Weights of a small GPT-style language model, trained from scratch on English Wikipedia.
Architecture: rotary positions, no biases in attention or MLP, attention and MLP in parallel.
Training: a variant of SOAP for these matrices, 2216 steps.
Each number is 128 + 24 x the weight over the matrix's rms, rounded and kept within 0 to 255. Layers, rows and columns count from 0.

# layer 18 attention value, 256x256, rms 0.036, rows 0-199, columns 0-31
[[101 126 101 151 152 153 156 136 134 117 143 138 111 126 140 120 145 166 169 118 135 100 162 122 127 128 115 137 155 147 115 109]
 [110 122 137 149 126 113 142 136 101 158 130 123 153 135 138  76 150 149 129 130 114 104  85 115  89 129 125 150 103 135 160 182]
 [124 128  98 111 137 132  97 129  93 120 100 155 120 130 142 126 108  90 118  92 122 114 145 118  98 179 129 121 133 157 134 112]
 [155 125 157  95 113 162 157 137 107 145 136 158 156 112 122 134 119  76  86 148 110 112 142 128 106 119 111 107 120 107 109 124]
 [138 141 139 115 120 122 116 126 109 148 126 148 147 147 155 132 150 142 135 100 126 131 116 121 145 111 114 126 103 129 118 139]
 [145  95 142 131 129 142 146  99 137 107 128 146 125 112 139 139 108 127 122 109 164 120 102 118 126 126 117 149 141 125 121 120]
 [103 135 100  90 106  96 149 151 132 136 109 149 174 161 137 109 122 143 120 116 102 159 142 127 146 150 112 137 113 162 166 124]
 [136  91  98 109 121 106 157 113 110 153 125 129 157 105 137 126 135 128 124 131  87 125 155 114  95 146 109 114 136 108 105 106]
 [168 110  91 119  95 147  91 124 114 101 137 136 124 129 159 121 112 135 144 127 133 119 131 145 138 139 143 154 132 158 142 120]
 [144 114 122  98 123 141 119 149 113 106 151 148 133 124 101  98 108 104 122 160 129 131 109 130 137 132 130 134  93 119 145 158]
 [155 173 110 153 139 141  97 123 136  99  89 120 145 135 140 138 144 150 115 125 131 103 150 135 137 129 109 138 133 139 159 143]
 [140 135 154 136 151 141 118 169 146 161 163 122 119 135 122  86 111 149 157 130 123 116 123 142 107 125 128 131 113 138 132 138]
 [145 125 147 126  96 134 131 128 110 123 156 137  89 161 111 159 149 129 109 129 115 146  96 126 130 155 117  96 128 119 127 125]
 [124 144 164 129 128 117 139 146  92 168 116 134 142 144 145 133 158 110 120 112 154 115 127 146 170 147 157 115 116 136 103 151]
 [123 131  89 146 117 142 137 142 139 134 116 126 123 133 115 135 117 113 142 143 138 138 142 134 130  96 154 143  97  93 100 105]
 [ 95 140 125 130  96  85 134 113 150 120  87 134 141  90 108 134 137  85  96 128  97 116 142 146 124 104 159 137 107 101 112 108]
 [113 123  78 127 113 178 135 122 139 100 139 115 144 120 134 113 152 151 137 120 142 120 134 145 153 134 107 144 133 127 153 126]
 [138 121 116 142 134 111 127 102 125 118  98 119 144 146 112 122 141 150 159 121 148 178 123 121 122 113 140  95 138 174 150 144]
 [120 132 163 137 156 106 140 146 156 115 174 110 134  66 143 133 148 125 124 119 106 136 146 133 153 141 160 125 146 117 144 129]
 [109 120 153 131 165 150  97 146 134 132 113 136 106 145 134 163 118 116 132 137 102 120 116 142 147 141  94 128 142 105 135 129]
 [113 141 143 124 121 141 108 145 113 135 142 124 128 107 123 125  81 118 133 118 107 155  99 139 114 123 128 144 109 126 112 132]
 [124 128  83 163  87 119 146 117 169 144  91 148 136 101 125 105 142 154 152 144 125 141 134 125 102 125 126 113 150 121 148 156]
 [116 141 145 106 130 146 130 163 156 124  87 121 127  98  90 134 111 166 139 104 132 134 144 110 173 127 119 124 157 147 154 144]
 [140 114 144 147 147 164 114 160 113 101 110 149 128 109 134 168 116 131 120 166 129 139 108 117 110 134 154 155 135 143 128 104]
 [161 146 140 129 121 114 144 119 140 104 128 118 134 160 127 120 153 142 140 130 144 115  95 115  97 118 128 160 116 108 130 123]
 [144 151 126 133 152 131 118 135 118 121 115 131 130 102 131 125 152 113 121 141 104 107  97 130 138 147 150 139 125 155 137 133]
 [142 146 115 128 132 141 139 116 150 109 126 115 137 136 135 146 116 165 128 103 129 116  91 133 118 130 128 138 156 131 118 160]
 [143 137 167 115 140 128 159 154 123 148 152 123 163 139  99 134 105  99 151 123 141 143 157 168 122 152 120 137 119 130 127 112]
 [104 118 148  92 127 121 119 121 109 108 147 128  92 121 151 112 140 182 126 118 135 130 107 127 107 125  94 123 103 123 150 124]
 [128 124 112 131 124  89 108 141 144 121  94 117 138 113 121 125 146 126 177 122 120 142 113 137 124 149 128 132 124 145 116 147]
 [139 112 151 100  92 145 148 117 118 128 115 136 128 124 127 152 134 130 127 146 119 119 158 122 153 129 155 135 136 124 126 109]
 [126 135 124 132 129 141 113 162 183 141 117 108 111 115 104 131 110 107 116 119 122 123 146 121 113 151 121 132 153 105 111 181]
 [111 193 107 130 160 125  96 126 133 177 112  90 171 121 102 136 135 134 140 113 152 139 108 111 119 133 103 121 156 170 103 124]
 [110 105 105 118 139 148 167 105  86 128 142 108 132 126 128  95 134  91 118 139 121 128  97 143 127 142  97 139 143 117 133 134]
 [122  99 149 117  95 125 169 164 141 118 149 128  88 107 120 144 108 117 140 154 139 124 133 130 117 123 106  79 137 166 108 136]
 [139 120 154  97 109 138 135 124 105  98 129 119  93 118 129 121 137 155 141 135 125 117 111 125 135 125 123 129 122 108 118 123]
 [107  90 149 154 125 120 106 107 121  94 152 114 144 139 120 130 136 106 132 107  82 117 101 112 152  95 144 121 145 142 124 135]
 [140 115 103 135  81 140 113 137 132 139 134 118 133 117 134 148 157 134 145  86 103 142 155 148 115 111 136 152 114 135 129 177]
 [141 129 156 154 137 123 111 126 132 143 119 135 152 140 144 113 123 126 105 136 136 106 127 120 129 149 172 162  87 154 147 113]
 [105 159 150 135 141 162 157 130 140 134 108 109 113 125 124 153 141 123 163 122 155 122 141 124 136 137 130 140 129 134 127 125]
 [134 131 159 127 148 127 136 121 150 111  97 154  97 138 154 129 117 101  99 125 129 106 114 137 140 149 133  91  94 114 134 130]
 [161 157 123 139 135  90 121 168 155 156 132 114 132 151 140 120  89 140 146 109 165 139 143 143 129 128 143 129 143 150 179 131]
 [108 125 167 157 149  99 157 151 132 149 123 104 143 114 160 140 107 127 137 127 171 104 129 115 112 146 134 142 135 109 142 142]
 [140 136 130 131 134 120 116 142 150  91 129 128 141 145 123 120 137 125 127 103 117 120 140 116  98 131  98 141 117 145 159 128]
 [118 106 101 110 139 116 151 111 148 142 114 121 133 108 115 105 105 125 131 118 111 143 132 127 114 112 158 131 131 101 105 148]
 [141 154 169 123 122 127 121 108 110 119 100 113 109  94 118 139 140 136 150 128 123 126 154 121 123 159 127 113 144 103 115 134]
 [144 106 124 139 115 146 130 126 126 149  81 111 131 110 139 136 168  89 148 116 109 114 162 136 136 162 132 133 109 115 136 116]
 [151 119 152 142 121 101 146 122 115 148 117 124 119 112 135 145 149 142 137 138 124 107 161 133 117 154 133 169  86 100 153 154]
 [138 118 101 102 136 121 170 103 153 128 137 130 120 126 137 131 101 113  85 109 143 133 133 161 140 140 105 131 130 111 154 102]
 [136 116 139 140 111 131 123 125 128 126 129 128  82 108 125 130  83 123 129 123 138  88 174 143 151 123 147 122 131 137 142 119]
 [126 137 119 132 103 134 106 102 106  98 148 143 119 116 134 148 117 115 140 132 116 144 128 148 173 132 137 113 139 162 134  96]
 [146 107 137 116 127 145 123 129 119 117 112 129 145 123 140 148 132 124 131 121 119 124 123 103 132 137 133 137 143 119 124 155]
 [ 91 120 135 136  94 164 119 122 106 112 137 134 130 142 148 130 145 135  94 132 109 123 150 134 141 122 122 123 105 116 159 135]
 [125 172 104 115 116 147 104 115 119 159 101 110 102 145 146 123 103 133 116 108 112 126 105 104 127 123 120 118 107 123 102 151]
 [125 127 128 105 112 112 136 122 132 156 124 119 129 180 166  90 131 144 104 132 123 127 120 134 103  96 128 127 124 130 129 123]
 [124 156 146 151 116 134 139 123 153  95 129 142 117  80 132 125 115 118 139 141 169 152 116 128 138 145 116 103 135 118 122  94]
 [130 136 118 112 149 109 188 124 169 136 132 119 161 104 148 106 118 135 108 114 126 143 147 126 125 106 147 132 157 143 132 143]
 [130 130  83 115 135 128 123 141  99 122 108 106 123 120 114 138 128 115 112 103 128 130 134 132 161 129 148 135 108 149 177 155]
 [130 113  99 164 144  89 121 148  95 150 147 132 138 136 132 131 131 152 111 145 119 117 135 129 126 117 120 131 135 149 129 145]
 [145 111  92 122 129  99 149 121 150 184 138  91 152 134  99 138 127 129  97 119 165 120 137 132 158 124  82 136 133  96 153 140]
 [128 153 152 151 126 141 119 137 123 121 125 118 104 123  95  92 124 138 141  97 135 116 131 126  97 138  94 120 148 130  86 152]
 [ 99 112 102 132 113 141 105 108 135 147 113 162 149 148 128 111 122 121 120 140 128 134 128 138 119 120 141 134 145 131 169 135]
 [125 116 120 123 103 142 120 127 136 121 122 131 125 120 114  82 122 123 105 170  99 116 146 117 139 104 131 145  85 140 112 119]
 [119 139 162 136 162 133 105 105 139 140 121 155 112 145 167 165 118  89 100 134 135 118 117 144 139 136 133 153 111 106 145 163]
 [121 119 124 127 130 118 123  92 128 139  97 117 142 165 137 121 124 150 144 147 155 128 112 106 144 135 133 108 120 149 159 140]
 [138 107 136 132 134 113 137 137 118 137 123 127 110 128 122 139 128 128 147 119 139 148 122  90 124 146 170 143 136 144 152 106]
 [127 112 148 136  94 125 131 107  84 125 130 129  98 127 133 127 130 117 137 137 171 118 140 122 168 128 108 150 124 106 102 141]
 [142 119 157 122 123 148 128 167 111 123 108 128 118 125 140 138 112 131 153 180 167 185 131 138 157 166 126 162 146 137 134 112]
 [122 188 109 141 135 109 118 126 140 153 138 138 154 118 127 131 147 142 137 127 113 134 115  97 129 138 128 139 165 114 141 148]
 [118 118 153  98 118 138 122 111 134 116 104 131 125 135 150 119 117 158 157 163 137 165 158 110 134 119 156 131 143 154 130 136]
 [154 165 126 139 147 104 129 136 149 127 143 141 123 123 121  70 124 162 143  99 151 120 147 164  98 129 105 129 135  94 143 125]
 [123 113  98 142 131  88 147 132 136 142 133 147 149 150 150 151 131 146  98 121 153 107 142 121 134 129 120 119 147 113 156 153]
 [125 159 142 117 155 125  92 167 130 103 134 120 104 126 162 154 124 121 142 130 116 132 133 128 141 102 157 110 128 103  84 144]
 [142 144  93 109 100 155 140 170 129 152 156 129 133 140 100 108 117 137 136 154 138 144 122 102 135 110 103 129 127 136 121 118]
 [135 101 143 132 134 117 122 133 140 179  73 132 137 144  77 138 119 153 122 112 108 129 150 124 119 104 159 130 134 136 138 106]
 [126 162 123  91 135 105 119 106 148 125 141 139 139 122 114 118 115 111 145 144 123 127 108 152 141 101 164 118 133 116 124 118]
 [107 154 142 130 112 115  98 105 159 175 141  77 150 151 121 148 119 138 151 138 112 119  96 121 141 151 113 132 140 139 128 101]
 [ 87  88 124  84 145 122 125 125 126 147 149 126 111 114  99 145 138 116 114 118 110 131 124 157 133 120 133  73 137 100  86 113]
 [112 133 144 125 123 170 117 151 128 124 114 132 153 153 121 133 149 145 153 135 136 150 157 135 105  80 129 156 102 124 158 122]
 [ 89 164 125 119 143 115 102 127 166 132 132 131 102  70 125 101 136 119 104  99 155 112 127 165 111 135 110 116 154 119 111 143]
 [122 180 123 123 122 140 148 160 140 166 143 111 120 127 132 123  96 135 155 163 141 120 106  99 100 126 125 155 128 110 132 125]
 [153 159 122 118 120 159 141 160 151 155 145 153 116 140  87 128 110 144 158 116 118 127 176  88 127 114 148 160 165 157 143 154]
 [128 128 135 102 115 148 127 124 145 103 128 143 122 119 130 115 140 107 108 123 122 153 146 136 133 124 199 114 141 131 143 140]
 [105 137 133 138 110 106  98 152 128 108 155 125 123 144 128 142 129 122 106 145 120 127 140 115 136 132 132 104 167 131 151 162]
 [130 157 129 121 128 152 151 151 160 140 125 106 133 152 119 166  89 102 157 113 102 107 166  90 145 116 138 137 137 146 134 118]
 [121  89  94 132 110 142 136 132 111 106 136 162 140 112 142 145 141 109 110 155 122 118 111 147 132  93 175 115 105 126 153 114]
 [126 122 174 131 135 139 127 147 137 170  92 111 110 120 128  94  91 131 155 180 162 135 115 113 128 133 133 123 122 106 127 127]
 [101  90  89 181 162 134 127 136 126 117 123 129 140 126 123 111 122  83  75 123  81 114 151 142 121  90 144 128 124 152 118 141]
 [125 124 143  80 119 154  98 104 107 134 152 142 143 159 138 106  98 135 133 105 130 135 118 104 172  88 173 112 131 149 138 130]
 [129 123 145 102 121 104  90 142 104 120 106 111 160  95 101 155 131 144 131 126 134 149 114 139 145 135 150 121 116 141 129 124]
 [120 106 126 113 135 136 117 124  96 146 132 150 156 129 146 120 101 124 130 117 133 120 136 138 158 110 168 118 160 156 125 127]
 [142 137 145 159 158 107  85 108 140 128 124 150 183 155 146 120 167 116 147 149  87 129 151 103 115 125 128 117 133 114 138 128]
 [156 117 146  85 136 139 162 132 101 147 120 122 141 140  95 119  92 177 124 135 112 127 114 103 128 130 143 123 154 101 145 126]
 [117 120 150 124 148 115 147 137 171 134 127 119 127 135 120 105 131 104 122 131 127 148 126 121 154 135 153 139 117 107 124 130]
 [ 94  89 147 130 108 120 138 145 127  81 115 106 135 115 147 114 147  99 130 111 121 119 117 137 108 133 146 134 119 127 140 137]
 [160 121 142  99 118 131 141  95  98 126 115 117 129 127 117 129 122 116 128 109 128 119 125 151  92 148 111 123 118 119 158 126]
 [ 99 106 118  66 151 140 138  86 172  84 127 109 108 131 115 116 137 137 119 131 151 108 106 131  94 117 122 119 113 112  90 113]
 [136 169 106 104 136 126 144 127 135 137 111 116  46 129 112 102 117 156 142 119 111  96 155 111 110 140 111 115 118 143 121 133]
 [130 155 143 115 106 120 169 137 118 120 137 115 123 154 119 165 122 112 127 131 126 118 108 164 120  92  77 119 130 132 160 144]
 [124 130 123 145 147  87 131 153 135 140 120 120 108 132 122 155 140 109 172 124 142 114 114 107 123 127  94 127 142 112 109 117]
 [152 114 135 177 109 151 111 119 115 161 151 130 103 132 134  95  91 139 143 135 135 115 135 171 133 169 111 134 136 116 137 128]
 [118  98 135  86 147 151 129 108 154 160 149 111 137 128 123 122 105 121 121 117 126 145  96 132 135 136 123 120 145 109 136 131]
 [117 112 145 133 135 138 149 132 117 124 129 117 135 141 137  99 120 129 150 155 116 131 111 128 145 136 113 119 155 112 131 106]
 [129 123 116 152 144 147 127 113 155 167 101 129 109 146 143 159 137 106 115 128 121 137 156 131 121 157 121 156 119 132 121 127]
 [137 113 139 100  98 112 128  87 146 203 129 123 150 141 121  90 119 149 149 133 122 143 109 149 143 106 121 127 143  86 120 145]
 [130 138 113 116 110 136 126 109 168 126 119 120 136 116 120 145 154 135 121 124 120 113 117 113 119 160 145 137 157 145 160 129]
 [114 103 128 148 135 166 138 151 126 150 140 126 125 125  85 103 144 102  82 119 122 134 134 126 127 151 119 135 110 145 145 124]
 [152 102 100 147 118 109 124 113 160 134 136  99 118 116 102 150 137 120 130 121 114 154 147 158 130 134 141 128 137 149 127 123]
 [127 140 134 120 105 141  73 130  74  93 145 132 117 102  93 125 121 124 134  99 116 142 140 118 136 118 121 111 101 134 142  84]
 [100 150 124 134 107 140 140 160 115 134 122 126 121 150 103 144 113 148 159 112 140 114 120 128 161 132 121 103 143 146 123  99]
 [131 110 125  87 108 160 153 132 122 149 123 107 142 129 128 120  98 119 118 128 122 128 138  94 114  87 152  81 128 128 159 109]
 [123 111 140 104 132 143 133 120 133 142 123 138 142 173 128 127 133 107 118 136 113 151 162  99 119 113 105 122 138 122 136 109]
 [117 130 144  98 118 129 137 139  98 138  93 123 135 150 114 131 110 156 149 119  94 152 135 133 105 107 138 148  86 105 123 128]
 [128 152 165 134 154 139 127 120 100 137 119 116 124 128 119 128 126 140 151 128 131  72 119 109 164 134  98 145 157 138  72 125]
 [112 151 138 125 122 132 144 136 114 142 135 148 126 158 125 104 132 122 112 141 121 121 128 129 152 124 157 151 118 139 149 112]
 [146 123 150 123 128  97  97 148 162 120 136 120 125 136 143 118 115 135 166 152 123 111  85 105 128 143 106 138 119 144 121 136]
 [101 125 149 107 136 102 124 101  99 116 128 125 145 137  92 117 109 107 121 136 111 158 124 139 155 123 118 135 128 168 113  95]
 [134 137 116 164 142  83 172  96 105 137 145 127 125 108 119 108 114 119 109 125 144 137 115 122  72 123 137 124 168  83 116 135]
 [140 117 121 124 139 144 151 126 182 117 104  94 129 121 109 144 120 142  95 132 148 140 131 161 122 144 118 127 124 102 122 146]
 [149  88 119 113 116 127 153 141 140 141 109 127 119 109 149 128 145 132 164 140 108 117 133 110 138 123 122 129 144 133 143 153]
 [118 131 116 111 137 132 138 121 127 133 152 108 130 111 139 110 126 170 131 126 143 131 166 146 140  85 112 138 120 122 158 167]
 [113 126 161 105 118 136 148 125 123 138 138 137 131 128 144 125 105 145 141 127 143 122 134 152 141 151 152 146 160  94  72 114]
 [156 150 136 135 150 111 156 104 118 127 155 146 119 111 116 154 124 114 135 150  90 118 132 159 127  81 120 162 140 113 112 114]
 [140 138 115 119 118 130 110 134  96 129  92 154  93 146 100  99 150 119 130 131 109 104 152 128 138 134 141 135 120 149 149 148]
 [136 158 146 146 138 103 105 124 148 133 125 150 130 139 152 143 137 103 115  61 134 140 113 132  61  99 105 115 159 129 108 153]
 [129 100 139 154 105 155 141 112 128 107 127  94 156 145 144 130 146 118 132 116 182 113 112 115 141  84 184 106 113 161 132 107]
 [163 132 168 155 146 133 134 171 169 133 124  96 121 123 145 114 153 116 125 128 144 143 132 136 144 100 133 112 125 105  93 131]
 [124 135 129 104 152  78  92 117 131 111 119 111 107 101 120 113 129 126 165 137  86 139 110 116 148 130 135 146  98 142 130 139]
 [138  72 130 149 139  91  81 112 124 129 140 145 153 130 132 112 118 107  96 148 121  64 151 160 172 123 134 153 143 150 114 155]
 [144 112 118 109  76 100 130 184  83 140 137 139  92 146  92 105 146 147 139 111 133 108 117 138  81 149 156 122  76 163 133 145]
 [ 92 152 131  93 119 150 129 123 157 135 149 140 174  92 101 192 146 103 127 170 157  90 155 165 138 108  95 157 142 137  79 150]
 [124  72 135 135 146 117  85 155 176 115 130 139 150  87 156 140  86 178 102  80  98 126 131 207 104 161 165 143 112 151 119 104]
 [143 138 125 120 140 134  95 115  76 135  67 128 154 125 126 104 112 197 150 131 142 154 180  98 100 133 162 135 172 103  77 166]
 [ 97 112 143 202 153  88 111 141 157 162 109 158 171 170 115 120 105  97 159  73 138 126 112 187 111 110 134 114 123 100 127 145]
 [172 138 146 133 101 162 141 122 129 144 167 136 156  95  77 137  85  82 147 126 182 106 173 128  46 114 131 171  75 143 143 141]
 [131 139 151 124 103 131 107 106 160 109 133 136 158 174 139 134  98 192 100  94  93  93 116 163 118 150 103 163 130 132 135 137]
 [130  44 107 135 131 130  88 113 121 112 158  90 148 109  97 102  89 145 147 141 121 129 116 110 140 120 148 114 182 135 137 141]
 [172 126 137 156 158  75 135 121 170 116 158 138 112 155 166 133 120 137  84 161 118 159 121 122 181 122 143 149 116 225 117 157]
 [ 81  95  89 138  70 132 122 110  45 151 105 129 147 107  94 120 114 125 157 148 103 187 129 168 118 142 167  91  92  84 102 155]
 [129  90 110 159 158 151  89 128 110 119 143 139 106  86 116 109 145 156  94  89 125 129  65 155 214 122 151 121 141 110 131  94]
 [120 152 152 164 116  85 104 108 144 166 148  43 170 127 144 167 107 113 177 150 189 116  82  89 114  81 140 114 116  63 130 125]
 [135  95 120 167 179 114 119 149 155 110 104 133 151 123 180 146 145 121 127 136 131 123 112 115 154 169 124 101  89 160 125 101]
 [115  69 117 128 155 120 173 129 131 109 119  83 146 132 130 163  91 145 121  94  67 173 148 107 151 195 157  94 154  94  85 105]
 [152 147 162 125  86  87 170 152 115 111 147 117  95 130 227  99 135  87 166 159 148 134 171 103 112 135 102 132 132 110  97  90]
 [154  78 155  65 137  97 116 114 104 134 120 161 115 126  67 137 116 124  87  73 120 155 146 146 139  69 102 106  81 153 164 199]
 [113  66 106 140 178 148 130 115  90 169 163 103 124 141 130 131 126 149 111 167  97 147  95 142 141 110  87  80 136 122 146 126]
 [ 92 104 133 120 141 117 107 163 193 135 156 157 106 143 106 165  90 152 152 122 109 142 111 109 137 106 189 142 187 170 147 127]
 [143 166 128 120  32 136 109 134 154 109 150 109 118  91  99 126 109  96 139 174 139 176  89 124 158 118 117 153  79 111 108  85]
 [190 140 169 130  67 112 154 110  99 114 104 204 137 117 165  60 117 133 151 134 122 106 131 111 145 126 162 144 106  83 130 132]
 [154 157 140  87 160 172 110 134 150  94 127  97 151 124 100 177 149  92 122 192  83 165 104 160  95 114 145 107 158 130  66 160]
 [123 136 125 123 150 107 144 133 131 131 115 140 159  90  92  95  89  93 138  92 140 141  76 125 121 122 158 136 167 160 145 163]
 [194  69 156 170 109 149  64 113 100 134 152 124  93 129 131 101 133  96 101 117 101 114  82 144 190 142 116 115 144 117 113 144]
 [114 143 138 108 141 164 108 105  94  79 145 113 134  84 112 143 156 171 102 131 133 132 111 120 140 101 145 168 151 128 118 103]
 [141 116  98 157 183 140  91  80 105 153 127 129 109 124 121 138 111  99 146 112  83  94 125 110 117 148 196 185 108 122 141 124]
 [ 89 131 119 103  76 110 125 187 128 132 155 120 105 146 167 121 131 176 125 125  92 177 102 121 159 127 135 131 106 162 179 162]
 [129 148 113 117 120 125 119  73 163  83 133 120  99 147 133 162 154 101 134 124 122 137 110 121 131 122 146 185  92 129  89  70]
 [138 176 166 108 141  93 143 101 120  82  87 125 192 133 147 134 119  91 161  93 122  98 172 193 156  95 160 134 140 166  93 136]
 [156 130 121 124 131 105 128 161 170 148 136 195 122 114 153 100 126 103 123 123  69  94 156 129 109  96 104 164  82  75 156 123]
 [109 109  76  97 151  96 125 143 168 130 156 115 120 147 146 184 124 131 119 107 118  90 126 170  90 124 138 114  92 139 155 182]
 [161 163 147 131 165 185 100 134 150 129 150 187 125 148  71  98 114 130 143 127 162 146 118  99 132 149 182  92 107 109  95 126]
 [122 147  92 143  91 140  73 107 139  93 141 133  72 124 109 132 150 185 120 115  85 145 163 126  99 160 108 140  72 160 115  84]
 [135 151 103 110 112 146  84 126 124 138 141 184 130 112 132  86 157 141 149 105 102 131 141 104 102  82 165 118 183 145  86 159]
 [122  68  96 119 128 104 137 102 106  92 119 141 131 133 112 172 152 101 159  87 136 133 101 107 137 140 102 109 123 150 106 148]
 [150  83  94 155 111 173 149 120 176 147 143 137 151 162 122 149  75 154 128 121 185 139 121 133  96  92 115 145 130 127 137 126]
 [118 142 115 135  79 109 160 167 137 132 164 157 132 137 125 141 117 120 146  85 133 154 113 140 112 109 157 139 184 152 133  59]
 [133  64 107 168 143 120 126 143 106 131 106 115 141 175 177 177 148  86 148 129 143  69 126 145 127 120  62 151 102 143 101 148]
 [142 158 125 166 121 180  94 112 127 128 163 134  83 161 123 140 134  53 137  64 173 140 154 120 107 127 155 100 131 112 150 128]
 [120 111 152 110 125  97 118 115 109 129 112 135 117  79 168  92 151  93 148 109  61 117 102 185  91 170 136 165  58 151 145 155]
 [100 148  58 107  94 216  41 193 101  95 107 162  79 121 145 125 114 134 169 138 128 108 125 153  99 112 149 130 138 150 128 142]
 [147  91 154 124 121 121 174 176 130 127 141 155 101 141 125 100 168 141 129 128 125 125 107 108 113  83 114  68 141 143 116 105]
 [174  80 111 168 104  79 136  73 148  84 163 125 192 115 106 118 142 150 170 143 160 166 101 137 156  75 154 147 156 148 114 134]
 [120 125 128 193 137 129 152 102 112 119 162 102 112 122 129 139 150 147 111 123 108 167 131 133  84 141  74 132 139 116 149  96]
 [ 62  67 143 143 140 124  89 121 141 121  68 109 118 123 131 106 161 124 113 120 109 113 157 138  80 125 153 184 126 111  70 143]
 [ 97 141 119 133 117 131 123 105 105 136 167 103 147  81 142 132 155 142 162 129 115 111  62 142 130 162 128 109 133 131  76 137]
 [117 159 141 101 126 112 172 140 135 128 130 106  99 109 145 146 113 112 107  86 146 139 143 166 118 150  94 122 103 125 152 104]
 [141 116 111 156  97 152 126 116 130 124 183 193 150 142 145 111 101 113 151 142  44 125 127 132 138 112 117 169 166 121 128 129]
 [175 141 125  72  71 116 139 145  96  88 103  98 117 128 143 120 123 108 121 165 153 124  80 153 155 105 124 175 148 100 157  83]
 [166 143 128  83 141 101 124 113 136 142 112 167  79 150  96 151 141 144 154  73 108 139 135  87 102 150 178 129 159 154  96  78]
 [113 130 161 134 112 174 181 121 152 119  90 139 124 115 187 164 126 120 121 152 101 106 136 108 116  82 168 148  87 159 129 114]
 [159 113 151 142 134 153  99 137 143 132  71 120 120 118 172 134  95 140 109 115 117  78 124 119 116 122 126  85 107 169 141 183]
 [106 120 112 158 137 150 163  92 185  91 152 112  83 143 119 121 123 110 144 107 102 201  79 135 135  73 160 153  99 129 168 122]
 [100 133  91 218 114 184 128 126  75 138  50  85 128 181 121 122 124  97 179 139 128 132 107 114 169  84 108 157  99 128 122 130]
 [112 129 178 149 105 154  96  98 113 190 133 138 142  97 159 145 125 115 136 108  98 122 152  72  95 102 151 143 152 160 138 143]
 [ 80 112 136 128 104 125 103 149 125 124 110 111 123 171 135 155 107 142 115 131 111  93 158 177 147 129 130 131 121 147 143 145]
 [ 98 108 151 146  89 149 125 121 131 134  99 142 126 188  71  88 122 126 121 104 164  86 132 177 118 169 135 115 145  69 122 215]
 [114 128 153 122 129 141 208 188 106 128  69 145  80 142 132 168 113 157 172 158 149 140 141 104  92 144 146 169 138  61 147 107]
 [113 143 135 143 151 139 159 150 131 174 105 155 105  93 119  63  92 164 133 150 133 110 113  97 149  86  87 101 148 134 125 142]
 [132  98 139 124 124 132 122 117 144 158 133 142  77 156  92 110 133 105 135 100 111  66 149  96 131  95 108 117 163  79 136 106]
 [145 163 134 134 104 141 153 152 128 112 141 130 212 159  73 150 174 112  82 144 169 147 150 119  84  62 119 154 124 109 174 151]
 [141 148 140 133 162 143  92 138  93 168  75  55 141 153  94 135 130 143 132 119 141 179 200 114 164 201 145 134 136  60 130 172]
 [119  88 124 111 172 127 124  96 117 115 141 144 132 161 139 114 202 135  92  56 138 123 148 102  96 117 121 109  99 107 116 128]
 [119 121 133 173 154 103  99 176 131  93 121 135 178 119 107  91 124 161  90 134 172 182 169 127 121  84  83  59 122 190 110 106]
 [ 73 115 137 102 101 105 142 144 147 134 124 143 146  56 116 167 117 148 121  97 162 104  90 161 135 128 130 117 154 138 110 124]
 [ 76 169  89 111 135  65 127 150  99 159 138 127 148 137 162 136 111 100 132 107 137 150 137 109 135 151 158 122 169 130 116 143]
 [184 169 117 151 131  81 154 108 172 120 165 143  65  98 121 121 124  76 134 123 126 126 146 149  56 102  79 104 163  67 168 153]
 [144 169 165 125 152 101 122 127 138 181 143 144 139 150 124 126 164 138 126  70 126 170 122 165  92  94 130 142  99 154 130  77]
 [131 145 152 165 153 135 120 106 159 119 117 104 106 109  94 142 125 114  89 166 109 131  98 137 120 113 103 136 166  79 127 138]
 [ 90 103 142  79 113 119 138 119 114 149 125 102 123 183  78 113 164 135 151 122  86 133 151 107 159 152 144 110 118 122 124 108]
 [103 166 181 153 120 117 178 133  65  79  81  92  98 128 165 134 150 115 115 138 146 112 115  86 130 162  67 131 102 157 159 190]
 [114 102  67 158 118 131  89  76 128  97 164 143 148 147 184 165 140 139 177 160 140 139  91  86 125 127 187  93 222 114 129 166]]